python train.py --d_model=64 --n_head=2 --head_dim=32 --norm="layernorm" --rope_base=10000.0 --lr_mult_qkv=0.4 --lr_head=0.0105 --train_tokens=128000000
Each number is 128 + 32 x the weight over its row's rms, rounded and kept within 0 to 255. Layers, rows and columns count from 0. The size above them is the row's rms in percent of the matrix's.

# layer 3 MLP up, 256x64, rms 0.054, rows 243-255, columns 0-63
size [102   4 104 123 101  81   5 133 111  48 109 132  94]
[[140  89  97 125 136 103 165 130  57 104  84  99  92 163 117 119 150 112 161 129 110 201 114 114  85 173 127 139  75 143 128 124 116 129 119 189 132 101  96 103 170 131  81 176 102 172 160 170 161  97  74 147 132 199 159 148 119 111 124 143 121 108  97 182]
 [176 176  84  56 132 100 118  99 119 139 151 149 101 180 113 149 107 111 145  67 182 172 155 141 212 163 148 122 156 189 151 129  80 124 124 122 154 109 130 153  67 155 132 159 144 103 165 143 136 125  93 140 122 120 137 141 125 140 133 170 186 187 124 118]
 [163 113  96 148 147 109  56  83 140 134 167 183  80 151 135 141 122 147 131 158 141 187 143 106 201 103  93 142 119 137  89 155 141 108 102 127 106 167 124 149 145 169 126 124 109 137 136  83 134 133  75 138 130 112 134 155  59  41 166 166 152 116 171  88]
 [ 81 129 145 139 142  69 108 107 134 160 130 136  52  95 108  70 155 156  77 150  96 169 137  62 138 110 179 204 111 141 156 154 131 132 120 136 114 102 151 163 135 158 123 135  89  86 111 140  98 184 102 147 137 156 143 177 145  62 142 127 175 132 114 104]
 [ 82 169 138 177 156 153  95 118 136 168 100 122  55 117  78 119 109 138 129  96  97 156 129 102  64 138 130 122 183 102  89 165 158 101 179 117 126  57  94 112 129 130 170 176 128 130 155 142 116  62 132 151 119 131 125 162 166 159 183 153 102 148  82 122]
 [ 68 108 104 137  83 168 112 171 101  99 125  65 141 152 117 117 185  77 124 121  71 103  83 137 156 120 131  80 109 159  80 124 132 117 160 134 145  86 131 146 181 141 137 138 120 141  91 153 116 143 145 105 145 164 127 114 183  86 104 196 152 111 199  82]
 [134 111 112  96 104 121 148  74  65 126 133 132  93 113 109 127 124 113 245 113  91 152 147  90  92 173 170 137 154 117 127 122 119 104  53 146 103 136  99 185  82 107 139 108 140 146 104 132 131 128 125  99 131  83 107 133  64  77  96  78 135 101 123 108]
 [130 133  84 171 124 202 145 142  93  87 105 109 119 149 102 117  93  84 118 175 128 134 172 110  72 167 146 105 152 113 175 137 109 139 175 151 120 141 104 182 112 149 171 115 109  88 119 163  54 149 175 105 134 162  49 128 174 108 127  91 139 100 114 115]
 [150 126 152 159 117  94 181 100 147 157 141 105 201 167  73 121  91 164  88 111 196  80 135 125 121  89 116 119 149  89 154  89  80 123 111  80 104 106  78 162 124 167 140 154  75 188 127 118 109 154 203 120 107 103 120 136 151 107 119 160 149 128 141 119]
 [ 86 180  86 145  77 145 125 150 131  91 173 100  88 167 119 158 157 173 121 182 135 172 144 119 155 158 123  84 105 166 115 142  97  80 152 153 136  88  72 155 148 151  84 153 181 150 168 111  71  79 143  68 133 158 119 150 118 135  89 119 127 127 125  85]
 [168 116 119 167 133 144 108 136  99 111 136 108 128  95 119 152 154 124 126 189 125 117 171 151 177  88 128 144  94 179  96 172  89  70 163  60 142  83  69 126 119 131 125 122 183 177 136  83  92 125 138 114 182 187  70 142  86 123 106 166  95 132 128 118]
 [123 181 161  99 118 123 114 109 124 203 140 128  85  60 126  52  98 124 187 141 129 126 119 132 157 140 121 123 148 158 102 119 213 101 122 150 126 112 109 180 149 124 111 121 109 170 155  64 116 121 135 114 121 133 129 130 153  94 121 179  90 106 202  81]
 [138 156 153 134 138 131 136  78 157  77 126 148  42 138 142 107  92 156 152 130 122 183 119 100  77 173  73  83 125  94 114 144 152 172 169 137  84 115 144 109 127 195 141 160 129 144 142 184 103  91 107 134 148 103 119 217 113 137 149 143 104 163 110 107]]
# layer 3 MLP down (transposed), 256x64, rms 0.0529, rows 243-255, columns 0-63
size [ 77   1 160 146  94  44   1 157 149  63 125 151  52]
[[159 121 144  87 156 112 114 127 180 140  77 133 156 165  98  89  89  46 133 111 109 140 143 109 138 119 104 121 170  90  89 111 165 110 155 109 185 175 161 115  56 159 149 153  91  93 148 165 167 140  99 140 101 102 170  80 157 127 154  89 171 142 168 114]
 [103  40 137 141 154 112 136 127 140  82 106 121 149 122 113 104 113 111 138 130 158  78 104  88  97  61 107 129 126  70  83 138 170 176 153 147 127 122 137  79 103  99 178  82 121  55 108 135 123 127 132 123  52  85 111  89 123 114 126  92  92  90 137 157]
 [120 169 148  97 118 130 212 168  99 128 100  75 188 136 111  92 126 136 117  93 100  86  93 165  66 151 166 114 138 137 147  98 111 126 132 117 141  68 169 131 128 103 110 113 117 144 135 195 119  90 195 124 125 153 124 145 194 163  85 120 117 134  75 155]
 [163 135  98 131  91 136 144 142 114 107 151 142 171 153 145 142  88 115 161 154 186 100 121 183 142 172  88  45 153 141 102  72 135 127 105 102 139 159 119  74  99 129 135 101 198 166 126 104 127  73 144 106 120 101 111 103 127 204 122 109  83 146 143 183]
 [202  87 177 175 124 125  94 114 162 166 148 126 147 103 123 158 135  76 150 154  76  90 161 121 155 105 118 152  66 121 172  87 145 108  58 133 143 120  98  95  87  98 145 105 117 117  68 128 137 184 160 142 153 122 134 123 110 118 170 145  81 153 184 126]
 [219  71 184 148 159 161 129 136 138 126  44 144 148 140 150  93 116 130 166 104 132  96 139 126  99 143 166 113 146 104 110 120 162 163  59 155 144 196 170 138 113 128 163 110  86 116  93 124 155 159  78 145 115  95 107 111  92 118 142  71 127 107 123 122]
 [162  73  93 100 214  99 142 159 141 114  60 128 137  75 159 138 129  95  93 109 147  92 107 107 120  98 129 137 167  84  91 141 167 121 141 139 151 105 180  67 140 118 155 146  85  92 156 110 131  95 145 175 108  56 112 135 136 155 113 108  89  91 121 159]
 [148 150 134  99 143 141 110 152  89  94  85  97 133 144  86 159 119 126 136 179 137 124 156 162 135 111 160 109 117 167 160 162 114 123 155  35  91 109 103 144 136 115 149  76 179  87 144 123 101 163 213 142 154 163  79 108 120 133 160 158 108 115  48 108]
 [ 81  71 114 113 133 176  64 135 141 112 119 127 105 156 193 155 153  88 149 130  45 143 146 136 107 181 166 124 143 160 145 143 195  88 137 165 164 121 144 116 141 107 160 103 188 110 112 107 149 105  66 141 146 128 182 106 117 116  93 103  81 127 110 112]
 [ 88 184  97 149  59 154 133 162 121 121 150 102  97 155  90 130 139 167 125 166 127 173  97 159 138 141 137  80 123 142 138 117 104  91 112 110 120  71  57 147 160 173  84 171 162 198 155 106  82 103 134 102 145 176 117 151 116 112  91 139 186 131 102 107]
 [163 128 156 165 107 105 137 153  81 129 167 112 109 110  55 179 186 107 124 233  89 127 111 157 141 107 151 108 129 160 120 163  94  79 139  73 176 108  93 132 126 147 124 154 194 168 113  85  99 125 137 110 142 144  94 122 108 126 120 165 113 119 110  92]
 [128  75  99 157 116 137 109 142 161  85 129 122 110 213  62 175 150 139 124 169 136 113 158 128 140 114 118 137 121 109 153 131  49 139 124  91 134 149 128  57  83 116 167 142 115 103 147 189 124 157 121 164 117 124 118 184  86  82 147 158 152 101  87 179]
 [119 151 113 178 147 105 113 125 104 120 168 106 182 147  73 134 129  87 124 172 138 131 159 131 109 118 156  89 113 121 170 111  63 121 141 137 163 151 175 123 107  89 160  58 125 135 130 126  97 207  94 148 149 179 142  86 104 139  94  79  55 161 169 123]]